Weights of a small GPT-style language model, trained from scratch on English Wikipedia: 2.54M parameters.
Each number is 50 + 15 x the weight over its row's rms, rounded and kept within 0 to 99. Layers, rows and columns count from 0. The size before them is the row's rms in percent of the matrix's.

# o: layer 3 attention output (transposed), 128x128, rms 0.0392, rows 74-126, columns 64-127
# v: layer 3 attention value, 128x128, rms 0.0613, rows 75-126, columns 64-127
o74 100:54 51 30 45 62 60 63 70 60 85 59 31 08 44 23 57 62 29 47 61 58 37 51 21 34 54 62 32 52 56 58 56 36 50 35 47 31 20 86 46 68 55 56 53 27 67 42 58 49 52 50 53 36 51 81 60 36 44 59 51 62 69 66 32
v75 104:56 48 36 54 72 58 57 55 34 18 56 65 44 49 28 41 32 51 34 37 46 46 50 48 37 52 70 63 66 82 30 72 68 62 45 65 19 12 58 55 53 74 44 54 74 56 27 35 66 41 32 36 64 52 72 40 44 87 35 46 70 56 53 62
o75 131:43 68 45 35 37 60 47 45 35 33 45 32 12 39 60 76 53 53 44 60 62 42 39 26 47 60 55 58 44 57 48 40 36 61 45 70 54 70 66 55 48 50 45 24 37 30 22 59 50 71 60 64 61 36 25 57 64 42 48 61 73 66 91 65
v76 114:65 27 53 63 44 25 20 45 56 12 29 42 40 70 42 40 56 23 56 19 44 52 37 55 26 41 38 45 57 63 53 62 69 45 45 28 56 47 58 43 53 72 53 42 40 56 33 35 41 69 26 45 51 66 63 48 65 40 37 43 31 49 41 61
o76 114:08 57 43 64 91 66 54 59 60 65 65 40 22 38 24 53 38 44 71 55 22 58 56 35 49 78 51 54 79 51 48 30 35 44 56 52 17 33 62 63 64 66 48 67 58 48 67 39 52 57 61 31 69 49 47 30 47 39 66 32 61 54 84 29
v77 098:32 72 41 49 38 58 37 76 46 21 45 46 35 51 49 43 34 34 33 09 53 28 60 42 23 58 55 30 63 59 37 44 64 72 29 39 36 39 84 46 50 35 44 57 39 45 54 56 52 60 33 55 83 66 54 23 74 13 66 47 40 39 32 67
o77 107:46 53 37 42 62 79 30 42 54 50 39 33 21 54 43 64 43 55 61 83 49 19 84 19 46 41 57 63 54 55 73 47 60 50 30 73 54 49 54 64 57 31 54 38 50 42 53 39 66 40 38 51 50 47 50 51 47 44 75 46 78 37 99 58
v78 110:66 49 35 65 43 56 47 34 48 11 43 27 35 60 59 13 42 33 31 26 41 71 49 55 46 31 73 52 52 49 51 43 52 59 28 28 67 18 59 62 60 62 36 72 74 63 41 44 74 66 37 64 36 31 58 49 38 58 30 66 37 61 28 41
o78 075:22 31 53 43 64 63 77 57 71 56 73 14 44 44 39 76 60 60 83 66 42 37 52 55 42 56 45 37 73 31 61 40 67 70 63 32 49 56 69 73 34 55 43 38 54 36 51 59 59 54 65 61 50 28 47 56 50 34 43 54 52 52 76 69
v79 103:31 52 52 58 41 40 62 64 54 26 81 15 43 61 76 58 28 44 24 48 73 64 74 37 26 47 70 24 39 48 46 54 59 52 48 51 40 63 38 47 30 38 36 56 50 64 63 52 61 29 58 66 46 48 70 31 49 62 48 62 55 50 46 71
o79 086:73 74 45 36 25 53 49 38 69 48 37 58 40 49 63 54 69 51 21 67 62 68 45 16 37 39 47 74 52 35 53 45 25 56 53 59 54 62 61 53 59 52 56 43 41 66 35 44 66 43 49 78 40 44 68 75 53 40 53 61 64 53 54 66
v80 094:44 45 54 42 41 39 46 60 57 50 54 57 54 33 57 76 73 44 40 48 68 55 38 38 87 55 34 73 50 50 43 56 57 29 65 48 62 55 88 68 34 38 77 27 39 42 50 46 55 50 63 29 75 72 22 54 44 59 49 51 54 60 68 61
o80 094:19 60 34 43 65 30 73 52 95 95 49 45 81 63 75 45 71 59 41 59 35 52 43 68 61 30 48 51 67 50 59 43 25 73 42 39 40 44 55 33 65 67 31 52 56 78 64 54 66 59 26 29 38 36 63 38 45 64 51 45 50 44 32 51
v81 094:53 77 63 23 35 60 25 52 48 53 55 60 44 28 53 37 59 50 51 42 35 47 46 45 38 68 65 68 45 34 45 50 69 60 61 66 55 50 81 42 68 31 59 61 44 66 42 58 20 30 56 60 37 24 66 48 76 49 38 66 38 35 28 62
o81 084:73 25 23 36 39 46 40 36 27 32 42 60 46 34 61 46 23 74 45 63 51 30 45 36 50 31 53 43 27 40 55 52 65 60 50 52 70 67 20 33 40 36 43 45 45 00 34 35 42 60 67 59 50 74 32 59 54 54 36 54 53 31 34 33
v82 101:65 50 59 77 73 32 38 50 55 17 24 34 33 34 44 49 55 51 47 17 67 50 52 63 45 60 43 62 57 60 73 64 68 49 20 48 55 29 79 43 69 42 29 48 72 34 38 33 79 70 51 23 77 52 59 65 70 47 36 46 46 44 51 54
o82 098:59 57 39 68 63 75 54 56 44 36 54 20 37 61 54 67 61 31 48 62 46 49 58 19 64 68 75 59 44 58 53 61 44 55 65 83 60 54 72 56 51 59 50 65 45 55 24 73 38 61 50 51 44 60 46 60 82 53 51 42 86 43 88 33
v83 097:43 48 57 73 51 68 45 41 58 66 46 61 39 55 77 50 50 37 74 43 47 55 29 73 72 58 67 40 63 48 31 44 62 50 30 66 74 49 12 35 49 67 62 28 68 51 40 39 33 52 51 56 38 50 11 58 39 21 50 37 39 67 55 52
o83 096:43 36 72 49 64 63 45 65 24 48 61 66 53 34 53 44 19 49 71 63 35 54 34 46 40 55 66 80 40 54 40 57 59 49 74 28 69 46 07 35 43 53 34 49 55 49 83 37 51 61 76 43 66 74 40 26 42 82 37 46 39 63 58 38
v84 096:38 61 41 41 21 72 56 76 37 68 50 41 55 34 71 73 62 48 63 32 41 38 40 61 70 42 31 49 56 32 47 44 27 41 52 58 75 50 37 61 54 51 64 49 71 58 27 42 43 63 47 55 53 70 50 60 42 43 33 46 21 33 67 49
o84 091:50 62 36 64 67 51 51 55 67 61 57 52 30 70 61 43 44 42 48 71 44 57 84 55 67 32 58 61 30 57 63 74 50 85 59 59 53 53 66 62 39 55 63 70 63 41 59 48 61 32 19 40 64 79 31 37 29 37 31 37 65 54 68 36
v85 109:46 61 38 53 73 63 67 38 40 56 35 42 70 64 64 49 37 61 46 64 41 42 71 29 13 60 94 49 39 51 40 40 43 38 64 36 48 22 86 49 52 40 63 63 82 41 32 42 32 44 58 53 55 40 84 36 35 49 30 48 28 52 34 53
o85 097:53 34 29 36 32 57 34 52 46 23 53 38 80 37 54 34 54 79 48 64 65 77 36 66 66 31 42 65 67 32 55 42 53 68 39 60 61 96 42 43 45 50 53 53 40 35 23 61 65 45 52 50 42 40 33 64 45 22 74 58 63 35 56 65
v86 098:36 52 25 62 68 36 45 65 51 37 75 65 38 47 65 68 51 44 49 59 74 80 44 18 26 55 90 51 71 69 59 64 53 30 58 63 27 50 86 30 57 67 59 50 81 31 31 42 41 41 40 45 32 52 78 21 74 78 49 63 33 20 63 44
o86 106:73 30 36 36 36 53 29 50 44 27 51 72 63 30 61 34 27 82 55 65 52 23 38 75 76 34 41 57 35 44 53 63 75 53 32 58 70 82 13 28 40 29 35 55 33 37 49 35 54 38 59 55 44 41 51 43 69 55 48 55 59 40 33 64
v87 105:58 59 41 53 51 59 42 60 46 41 55 49 37 42 58 33 58 37 37 56 32 37 48 39 73 29 42 58 71 72 40 42 50 53 52 71 66 33 46 50 27 42 43 81 73 63 35 56 43 69 34 35 83 40 55 35 69 81 59 42 30 84 25 56
o87 091:53 80 69 51 36 51 48 51 36 46 48 65 43 46 48 57 56 51 55 42 44 43 64 42 36 76 71 42 28 73 54 37 48 51 59 73 34 53 44 44 69 41 47 25 07 42 33 53 57 30 54 54 29 57 33 55 57 51 52 40 45 39 70 56
v88 108:54 51 43 59 26 62 92 57 56 83 50 66 33 61 29 74 53 51 39 43 49 65 48 63 59 73 23 73 81 24 66 50 52 47 49 44 52 80 19 64 61 47 59 28 26 49 29 56 52 38 81 54 41 37 15 14 41 59 56 68 54 59 51 23
o88 091:70 48 45 55 62 66 27 28 24 36 46 52 44 49 44 53 57 36 64 54 73 41 41 57 53 57 89 36 30 46 31 66 45 30 62 67 52 43 33 26 45 63 26 48 62 60 48 65 24 60 59 54 58 57 57 60 61 54 34 61 52 19 40 61
v89 093:55 82 36 32 54 44 51 51 50 50 58 49 09 65 59 81 42 68 45 48 66 41 61 26 65 42 95 49 50 38 31 35 58 59 70 67 47 34 31 45 36 38 43 28 66 68 42 68 33 35 64 34 35 42 58 32 32 83 49 64 66 50 62 45
o89 107:63 41 29 39 45 41 39 53 50 27 36 68 77 40 82 48 77 73 29 50 66 56 38 61 86 37 26 62 34 47 65 59 42 53 24 34 59 73 54 13 53 30 41 32 37 31 41 46 62 51 40 62 42 53 51 67 72 47 61 83 43 51 37 61
v90 106:60 32 35 52 32 59 47 68 78 35 47 46 72 56 43 52 70 42 43 45 51 63 43 42 65 52 14 34 56 26 35 30 30 30 28 15 36 75 52 46 63 48 67 38 64 56 52 39 28 42 42 26 58 72 30 51 44 14 56 56 32 47 62 73
o90 088:50 51 38 48 53 63 48 33 66 39 74 75 36 42 55 41 60 45 55 80 46 67 53 54 63 09 73 56 45 54 86 54 64 68 42 56 49 35 50 48 25 39 34 18 51 49 52 44 80 32 41 43 40 48 76 47 41 53 53 55 53 51 55 56
v91 100:36 38 58 48 61 48 54 43 51 15 39 30 11 66 32 56 28 52 36 52 34 42 39 53 29 27 56 52 57 47 67 52 28 56 31 66 58 38 31 53 54 63 47 30 63 67 62 71 24 63 60 53 59 25 49 39 64 80 36 25 72 47 42 52
o91 097:36 65 76 71 53 24 40 79 27 48 58 56 59 42 42 28 33 50 69 41 23 52 60 60 54 67 49 46 62 57 37 20 30 18 70 38 38 53 48 56 57 50 50 62 52 60 72 29 55 30 47 26 53 55 35 24 45 40 69 54 60 67 44 70
v92 101:55 34 44 71 68 41 63 30 30 36 30 43 60 27 39 26 46 49 60 47 38 20 14 77 68 52 37 53 33 31 43 47 66 61 42 39 68 40 52 44 52 71 34 29 44 60 61 54 67 58 29 80 27 55 29 49 56 44 40 48 47 42 31 44
o92 115:22 66 76 60 53 56 71 71 48 65 53 20 42 48 38 62 69 31 50 34 30 49 52 40 07 73 46 24 44 44 32 49 46 27 55 31 38 20 63 54 76 64 38 57 65 78 43 67 37 67 50 60 54 35 61 56 45 56 47 43 50 54 51 47
v93 094:65 32 26 86 32 56 48 21 42 66 53 10 65 46 50 16 46 58 50 47 48 51 42 62 69 61 57 48 48 34 42 56 62 33 31 48 73 36 24 32 27 70 67 14 48 50 72 19 33 81 44 61 50 67 36 46 53 51 53 59 52 50 22 43
o93 083:63 60 69 60 32 61 48 70 35 42 76 44 47 27 71 61 27 35 31 48 21 61 31 62 63 41 49 74 19 25 52 53 30 39 85 31 66 27 29 41 64 65 50 46 56 78 53 76 41 57 53 67 49 58 65 49 75 58 43 53 02 52 41 39
v94 105:46 40 61 67 10 44 59 56 62 41 64 50 72 44 37 33 63 57 64 36 49 34 37 49 72 57 19 51 52 44 79 48 59 31 31 57 32 33 69 52 63 26 42 61 09 32 33 61 78 64 54 46 50 44 63 72 65 67 51 65 45 51 50 74
o94 118:29 74 59 60 75 66 88 37 52 72 70 23 43 33 40 57 68 43 66 60 37 70 60 35 26 54 65 33 53 52 37 42 27 37 70 52 34 26 65 55 65 62 50 54 70 40 45 63 37 70 37 56 52 27 75 59 25 55 62 48 46 38 72 26
v95 098:42 47 56 46 56 73 29 68 39 34 35 57 25 68 71 33 61 46 59 50 48 45 57 58 33 47 54 47 52 46 36 45 40 52 53 49 52 46 92 61 61 37 57 49 37 39 27 52 35 67 60 32 50 28 65 61 22 30 53 58 48 61 53 27
o95 091:26 37 50 37 69 67 26 81 59 44 69 23 15 35 54 43 60 46 70 51 41 55 47 41 53 23 65 56 57 53 43 14 53 32 47 68 52 54 66 68 40 56 50 25 79 43 68 33 55 54 49 54 56 67 34 29 66 44 72 56 53 19 77 60
v96 104:68 25 44 44 62 36 36 65 51 36 51 25 45 53 20 57 65 45 41 59 46 55 51 72 60 43 53 40 38 74 74 50 65 62 68 65 30 74 20 40 25 35 57 26 53 66 59 68 56 37 43 74 34 56 42 56 38 45 36 60 56 54 46 65
o96 084:46 57 44 45 43 56 66 44 33 59 60 59 68 49 44 29 37 41 54 37 43 61 64 49 56 51 51 49 50 58 38 29 34 31 73 67 60 12 40 39 98 68 34 66 57 75 22 61 53 35 55 44 74 60 59 47 56 47 48 45 59 56 61 60
v97 096:46 47 27 44 54 56 26 39 49 33 54 57 39 40 65 59 40 46 45 33 65 52 61 49 57 83 48 81 40 34 55 75 67 36 44 61 42 42 54 49 38 37 31 48 44 48 58 48 56 67 31 57 65 34 68 28 26 48 30 77 15 29 28 57
o97 098:54 47 54 47 57 72 43 66 73 59 33 48 17 38 38 63 37 72 56 67 29 49 65 62 58 51 54 58 84 50 56 46 59 72 32 54 50 52 49 46 32 59 40 60 46 42 59 46 63 55 65 45 41 67 56 23 53 32 53 29 60 37 63 35
v98 116:72 70 45 45 35 46 72 40 59 63 62 52 84 45 55 65 59 25 57 26 59 35 48 30 83 63 00 59 40 41 62 56 25 45 27 56 48 73 40 46 42 38 54 61 27 42 52 59 55 67 45 67 47 42 20 63 50 49 59 67 45 59 81 65
o98 116:29 58 44 59 78 51 57 36 47 49 57 34 45 35 70 62 84 53 46 52 68 67 52 34 24 25 86 42 35 51 78 37 48 56 61 65 45 46 42 33 91 56 44 37 45 80 56 57 41 74 51 39 59 59 43 61 30 66 51 55 79 75 33 47
v99 106:60 49 51 40 44 46 40 70 31 58 29 10 65 47 67 37 43 62 59 39 61 34 61 42 82 32 59 69 42 43 40 58 30 55 46 63 43 54 23 65 53 42 33 29 48 46 59 59 68 35 30 24 64 43 49 57 56 35 57 33 76 25 35 49
o99 090:35 54 53 34 49 58 51 40 62 69 36 53 39 52 59 67 81 36 35 66 54 30 40 39 29 55 60 65 87 34 60 41 16 60 49 53 37 31 84 55 64 59 58 61 36 63 28 47 64 48 52 62 53 53 81 48 40 34 54 44 55 58 72 71
v100 089:36 52 41 50 32 79 35 63 63 39 88 47 51 26 56 41 42 64 64 60 49 68 29 45 53 76 47 61 61 74 21 65 75 58 75 43 43 71 73 75 60 74 42 60 62 79 30 69 48 24 60 49 78 59 52 40 51 37 27 31 41 24 53 56
o100 099:78 22 46 79 40 59 44 58 48 41 22 62 34 56 55 47 26 50 51 64 25 37 81 45 43 36 49 43 48 52 70 51 63 51 21 50 52 47 31 40 44 46 66 63 63 22 63 43 52 48 68 48 33 55 54 39 53 25 27 50 68 69 66 76
v101 100:39 56 63 72 30 48 54 41 41 31 85 47 73 49 72 51 45 12 51 26 54 54 59 32 61 55 24 45 72 57 56 48 31 56 24 27 52 64 60 56 36 25 30 76 53 44 51 53 76 24 74 54 36 48 48 54 72 71 62 54 63 42 84 47
o101 088:37 55 54 48 63 28 65 51 79 67 47 36 46 76 49 75 56 45 55 76 61 45 74 54 35 57 64 00 59 50 60 62 54 66 46 64 41 44 48 62 31 50 46 53 51 79 65 42 74 54 15 40 43 62 58 58 19 48 54 33 60 60 47 50
v102 103:51 23 63 41 64 40 56 34 47 66 47 44 32 73 37 41 43 55 61 55 49 22 54 33 23 51 60 24 52 61 48 25 41 35 68 40 55 42 64 47 36 61 63 37 64 33 38 37 78 46 63 26 37 48 67 46 57 29 51 31 45 47 28 65
o102 090:25 65 48 33 24 65 40 50 50 25 33 13 72 32 26 42 44 58 71 43 56 77 60 74 42 54 27 65 78 68 48 38 57 28 53 58 42 54 73 67 52 50 57 41 57 38 26 43 40 40 35 66 36 50 41 56 34 57 70 74 41 27 56 58
v103 094:32 18 39 21 18 51 42 55 57 36 77 65 56 69 52 57 38 34 28 43 58 56 88 32 71 72 27 69 63 41 69 65 35 29 47 33 58 83 46 42 40 64 39 52 17 52 45 47 53 32 62 54 53 51 88 53 50 47 60 44 62 40 63 62
o103 083:63 57 71 47 30 46 30 28 32 38 59 50 68 64 61 28 56 72 49 73 40 47 49 15 28 43 63 28 67 42 64 61 53 65 66 53 71 66 76 75 49 45 80 54 61 35 27 45 54 43 45 90 37 52 31 69 41 45 68 44 33 31 43 44
v104 094:52 56 43 25 37 70 45 57 36 73 43 69 42 31 71 50 57 41 58 72 76 54 74 24 66 83 62 27 36 27 29 43 69 60 46 55 31 47 45 66 70 38 53 65 42 68 24 57 44 49 79 43 64 47 63 57 34 68 49 46 56 27 49 69
o104 111:80 47 34 43 48 49 17 52 61 16 47 70 57 54 60 48 45 76 36 60 49 53 53 46 84 31 24 87 57 51 68 54 46 61 51 50 65 96 51 38 39 42 56 45 18 26 44 34 74 42 48 34 21 59 26 46 71 40 51 68 47 35 43 54
v105 099:40 31 75 85 51 30 65 55 68 61 49 48 65 32 57 62 65 79 39 55 34 46 63 50 62 50 47 48 38 52 64 25 39 35 53 46 50 62 46 39 50 53 72 67 68 49 76 69 72 25 58 46 26 71 47 54 51 47 45 86 68 52 68 41
o105 097:72 67 49 50 54 82 45 46 41 09 58 72 61 51 64 45 46 43 63 29 77 54 35 60 55 54 64 48 36 69 57 78 59 55 64 73 67 73 39 54 50 78 38 63 47 48 34 58 45 77 64 81 43 42 45 61 37 63 45 52 17 35 47 53
v106 106:48 51 42 61 59 45 65 63 57 33 37 09 52 77 48 13 54 58 34 54 54 46 38 87 47 50 20 37 34 58 60 34 36 41 50 47 49 53 56 59 26 50 48 74 48 58 46 48 37 70 40 61 27 24 59 63 54 82 42 48 33 41 46 46
o106 090:47 45 56 35 65 42 53 69 12 77 84 51 60 30 58 42 62 47 55 60 13 51 30 34 51 42 75 60 32 42 33 29 36 41 64 47 52 41 36 38 60 67 54 38 62 58 50 55 39 68 48 61 78 64 52 51 53 54 57 68 79 26 46 50
v107 100:53 36 32 55 13 66 51 59 64 62 60 64 37 36 37 23 30 30 50 76 62 39 53 57 78 36 42 69 42 36 61 56 43 40 57 53 73 65 26 39 54 42 65 83 48 46 39 60 46 45 47 82 47 57 46 41 53 81 51 69 78 59 45 29
o107 087:71 44 41 41 37 41 62 22 33 47 34 64 68 37 71 66 82 51 48 38 55 62 45 42 63 44 53 60 39 63 40 60 60 60 46 27 67 23 33 63 57 47 51 09 42 84 01 52 45 60 49 53 38 44 72 83 72 61 22 64 59 27 31 86
v108 101:55 63 46 37 47 60 33 70 50 78 31 49 78 60 57 20 62 44 58 46 49 57 42 75 64 62 04 38 62 28 34 59 35 49 49 56 80 42 35 51 67 43 60 29 36 56 56 47 51 48 41 52 41 76 57 42 25 49 27 50 34 54 56 40
o108 118:47 40 57 71 59 36 49 76 75 47 59 42 66 57 41 29 34 37 58 56 30 61 50 67 64 49 77 32 75 44 45 40 48 35 63 40 53 33 49 39 42 71 43 76 73 67 80 50 49 44 40 25 62 55 47 25 33 70 47 16 27 45 34 37
v109 104:65 35 70 54 58 39 68 38 48 81 64 71 95 31 75 32 68 46 69 49 32 46 63 51 70 47 17 51 37 28 68 33 34 34 31 47 42 63 34 45 42 34 69 53 62 49 37 63 60 50 57 71 34 71 31 50 47 47 70 60 67 44 72 34
o109 097:55 40 61 46 53 47 40 60 40 46 46 75 45 51 54 27 52 41 57 57 55 65 45 70 50 72 71 18 24 58 34 63 81 51 50 52 48 48 20 47 49 50 39 36 55 61 82 29 50 60 58 44 57 47 58 56 31 80 47 38 37 57 27 47
v110 098:41 23 79 26 35 64 48 60 61 58 66 60 79 81 49 51 60 45 53 20 45 55 26 73 55 71 42 33 36 50 40 60 49 65 33 30 45 45 35 55 48 28 44 53 17 57 73 49 61 53 60 64 29 53 27 29 37 45 59 59 51 88 38 66
o110 124:26 32 61 70 73 21 54 56 52 60 53 37 39 48 36 23 38 47 72 62 38 50 50 53 33 40 61 30 86 41 36 43 69 43 66 60 52 66 39 65 32 55 66 66 68 39 79 40 52 43 55 20 49 45 43 24 31 58 56 25 46 22 56 47
v111 107:40 35 57 62 50 34 66 70 55 59 73 42 39 62 26 25 32 53 37 80 64 43 58 42 74 11 27 62 33 41 56 64 45 55 74 51 48 29 23 65 52 52 53 48 59 54 72 47 32 37 34 92 30 70 23 63 48 51 55 54 63 81 50 39
o111 113:59 42 50 40 62 33 64 42 59 71 59 61 80 43 60 50 74 48 48 54 38 53 46 60 51 52 29 46 55 57 46 67 36 48 64 07 37 17 60 47 53 45 46 64 58 60 25 54 62 46 55 32 64 31 89 47 50 52 26 44 20 54 29 31
v112 097:72 61 54 64 91 29 48 44 63 43 40 52 30 42 49 53 51 53 71 54 60 51 34 40 68 20 65 49 43 35 41 32 41 78 42 85 43 50 33 54 58 41 67 39 74 26 43 59 36 38 48 66 27 31 31 35 55 51 64 60 49 35 67 43
o112 116:62 79 59 43 25 52 59 52 38 26 33 45 71 35 45 21 46 40 46 31 47 46 39 46 63 79 36 50 00 50 52 56 31 20 60 39 51 40 62 24 68 47 33 42 45 67 41 70 28 72 47 70 54 41 40 75 63 59 33 65 41 65 25 52
v113 104:47 69 59 72 63 48 64 58 46 27 60 26 31 59 53 57 34 52 45 53 64 65 42 86 67 36 58 34 31 55 57 40 77 40 51 67 57 36 47 35 42 67 33 19 56 47 63 71 28 57 75 88 37 28 51 53 76 68 45 54 56 28 41 46
o113 093:28 45 81 60 30 32 68 56 46 42 57 39 51 49 31 36 56 25 60 38 37 42 44 25 40 66 58 49 40 36 12 33 28 45 54 13 66 34 81 72 35 48 45 66 54 64 51 59 09 82 43 54 63 63 43 55 40 59 42 52 46 43 81 52
v114 108:54 35 54 37 43 32 90 36 46 72 19 45 38 40 37 51 40 41 42 23 61 32 63 32 39 24 19 44 69 62 48 50 55 70 67 42 67 60 39 48 48 40 32 41 30 42 70 60 36 62 57 66 55 44 70 63 53 46 57 28 31 66 48 32
o114 091:24 40 38 54 54 68 32 30 42 57 68 47 83 52 43 21 57 46 56 41 34 62 29 71 65 59 55 56 44 50 73 65 31 23 41 75 68 38 42 38 41 66 52 66 67 65 48 67 60 45 32 19 50 64 35 52 33 45 30 59 54 40 56 59
v115 110:43 73 41 92 38 44 74 74 40 41 74 47 15 57 54 43 41 45 56 51 43 55 43 43 62 43 21 29 64 73 59 39 60 65 24 52 44 46 31 45 48 85 23 26 38 58 35 29 72 49 39 27 20 44 69 56 51 57 73 32 51 71 40 44
o115 087:50 63 51 33 43 70 53 51 48 58 54 35 29 40 78 47 73 32 56 35 50 55 59 32 52 61 71 35 23 64 73 46 34 37 79 71 41 64 32 44 59 34 65 48 61 59 33 56 29 44 60 55 58 58 40 81 64 73 35 55 33 63 54 66
v116 100:29 44 28 27 30 66 65 53 56 49 67 64 65 26 79 61 66 27 65 59 66 55 41 09 53 73 52 62 44 44 44 53 71 44 41 49 54 85 37 42 67 56 37 39 42 55 43 31 34 46 45 61 54 45 44 41 46 41 43 29 68 66 61 73
o116 102:98 65 50 66 50 54 41 42 48 62 38 68 48 59 68 54 28 50 40 47 71 57 58 59 43 33 40 44 21 68 79 86 52 41 30 68 41 50 43 39 47 66 72 53 41 50 45 57 36 33 44 50 55 58 50 58 49 36 49 35 52 52 30 57
v117 103:50 53 43 32 62 55 50 54 46 52 04 70 49 61 44 33 54 45 54 54 46 99 54 51 33 40 59 68 39 63 41 38 39 42 42 53 56 76 77 56 59 55 47 58 80 74 66 50 33 39 54 26 86 44 41 60 55 59 69 50 77 38 43 35
o117 094:32 78 43 23 26 56 55 37 60 36 48 39 58 41 37 64 71 38 41 50 60 52 36 62 27 41 20 73 77 55 50 41 59 39 24 61 39 39 73 68 55 63 52 38 39 50 54 72 62 54 35 53 33 44 51 57 53 53 83 58 39 34 33 53
v118 101:33 50 50 51 54 39 58 21 43 53 60 34 32 56 27 45 31 77 44 37 50 69 14 69 39 17 45 57 42 49 57 29 57 36 45 52 41 43 50 52 32 41 60 45 47 65 40 56 30 77 63 58 47 75 54 38 37 32 24 45 45 62 32 30
o118 091:36 58 53 53 27 52 50 60 60 29 33 53 61 28 46 44 41 36 71 24 28 60 27 63 44 61 46 54 50 80 34 19 48 05 57 59 44 32 58 62 46 57 43 43 56 46 66 61 27 60 54 51 62 54 68 36 50 61 42 55 31 82 44 45
v119 104:46 53 29 26 51 76 61 31 63 29 45 55 70 45 68 57 63 41 70 40 66 40 77 41 17 76 70 40 68 43 54 31 60 55 57 39 35 39 62 45 70 72 53 44 36 41 40 24 63 38 58 23 74 44 58 38 48 36 71 54 28 56 30 48
o119 110:73 34 50 45 31 28 29 49 59 36 53 85 86 44 57 41 29 86 46 44 65 64 62 63 71 16 29 56 60 42 63 40 54 69 61 57 64 92 34 56 26 49 48 51 35 06 43 35 71 45 36 61 38 59 26 31 63 28 49 45 44 52 46 71
v120 105:64 55 35 29 44 59 48 57 32 71 38 36 70 48 30 38 70 66 33 71 46 66 51 38 84 61 25 49 76 38 52 31 45 78 42 37 28 51 69 44 41 27 41 67 53 54 49 41 69 44 69 33 52 42 52 99 50 37 63 54 57 57 59 52
o120 090:36 61 32 51 53 27 62 40 29 87 46 38 39 42 67 85 85 37 25 44 57 42 46 34 60 46 42 52 80 54 51 58 36 61 45 49 61 22 53 47 64 54 48 25 33 67 62 80 74 50 36 55 51 53 67 27 75 65 59 49 71 64 25 30
v121 101:54 62 39 67 35 37 25 40 58 50 67 44 35 56 45 57 36 47 44 45 61 60 40 28 47 51 45 63 44 44 55 39 48 77 56 30 55 36 82 42 73 57 56 43 34 67 31 50 72 49 28 21 75 65 32 53 47 19 43 24 47 27 31 39
o121 086:37 71 23 41 80 55 52 53 38 44 59 41 54 46 67 53 47 67 54 49 39 30 69 16 65 67 39 64 46 45 64 65 26 53 41 64 29 67 93 54 60 62 42 48 67 51 72 40 67 32 48 59 55 38 48 49 52 33 64 56 69 47 91 70
v122 102:71 71 53 69 48 43 48 59 37 74 81 41 45 51 40 45 40 43 36 55 31 51 44 30 28 35 37 29 30 37 71 44 39 36 55 65 68 72 53 35 61 57 63 42 58 31 56 39 63 53 55 55 49 57 03 65 32 56 55 52 67 62 66 59
o122 095:57 45 78 50 60 69 38 42 52 15 46 48 43 60 41 56 40 43 40 36 59 44 31 46 38 72 60 38 19 58 42 67 49 33 72 35 50 28 22 46 30 41 41 62 48 58 48 49 24 57 50 58 67 59 96 36 59 66 30 39 34 39 32 50
v123 098:36 63 56 41 38 48 41 40 26 61 41 76 70 47 34 78 55 57 58 42 58 40 43 29 57 40 44 46 68 37 68 50 63 48 73 51 32 48 58 37 46 32 42 46 68 50 58 56 32 51 49 16 66 48 36 76 35 24 66 46 68 56 60 31
o123 096:67 62 35 29 24 73 33 50 51 46 39 80 33 28 72 59 71 36 21 43 70 39 53 53 70 38 45 86 37 45 54 58 72 48 32 57 65 58 40 29 64 56 38 44 46 36 55 63 59 59 58 64 38 41 45 45 79 57 33 72 49 58 28 43
v124 104:55 30 67 50 23 62 77 51 72 30 28 62 62 50 74 29 80 41 58 53 40 27 44 39 49 30 42 52 58 60 49 55 28 51 24 51 43 52 44 42 48 53 48 25 42 67 27 77 69 70 44 49 74 44 71 46 51 21 44 64 55 37 45 56
o124 105:17 86 43 55 64 50 79 36 56 67 42 23 44 64 55 49 70 42 32 40 66 55 60 37 61 50 34 68 51 54 62 60 25 49 50 65 35 22 80 49 84 45 45 64 46 68 44 53 52 53 26 41 53 38 48 74 27 55 58 38 65 48 65 47
v125 097:43 62 56 52 47 35 42 41 74 40 36 40 53 35 57 66 44 53 69 42 24 40 61 83 79 39 46 36 22 68 45 62 70 26 32 27 42 49 62 26 37 56 56 53 31 38 39 49 48 70 45 74 69 50 70 52 40 35 27 57 69 70 59 58
o125 089:43 43 40 77 92 59 30 75 44 62 54 36 36 46 48 60 46 47 56 53 42 52 44 58 55 83 71 44 26 37 43 55 58 67 64 46 42 39 27 26 51 71 52 37 64 65 80 51 42 43 56 48 69 46 44 33 32 42 46 40 61 75 53 25
v126 099:43 74 42 52 21 48 45 51 69 25 45 38 36 52 59 32 66 46 47 41 42 44 52 50 63 24 35 58 48 52 55 27 72 42 24 41 61 58 31 34 46 36 25 90 24 57 44 57 58 55 62 39 48 65 36 27 16 76 76 58 47 36 48 39
o126 077:64 33 35 43 64 38 60 64 63 99 60 44 31 48 69 61 52 36 67 53 50 81 86 48 53 79 38 44 57 49 58 56 38 68 70 81 43 32 22 37 59 51 64 37 70 54 55 52 49 33 43 78 61 60 45 49 52 41 37 39 34 67 40 36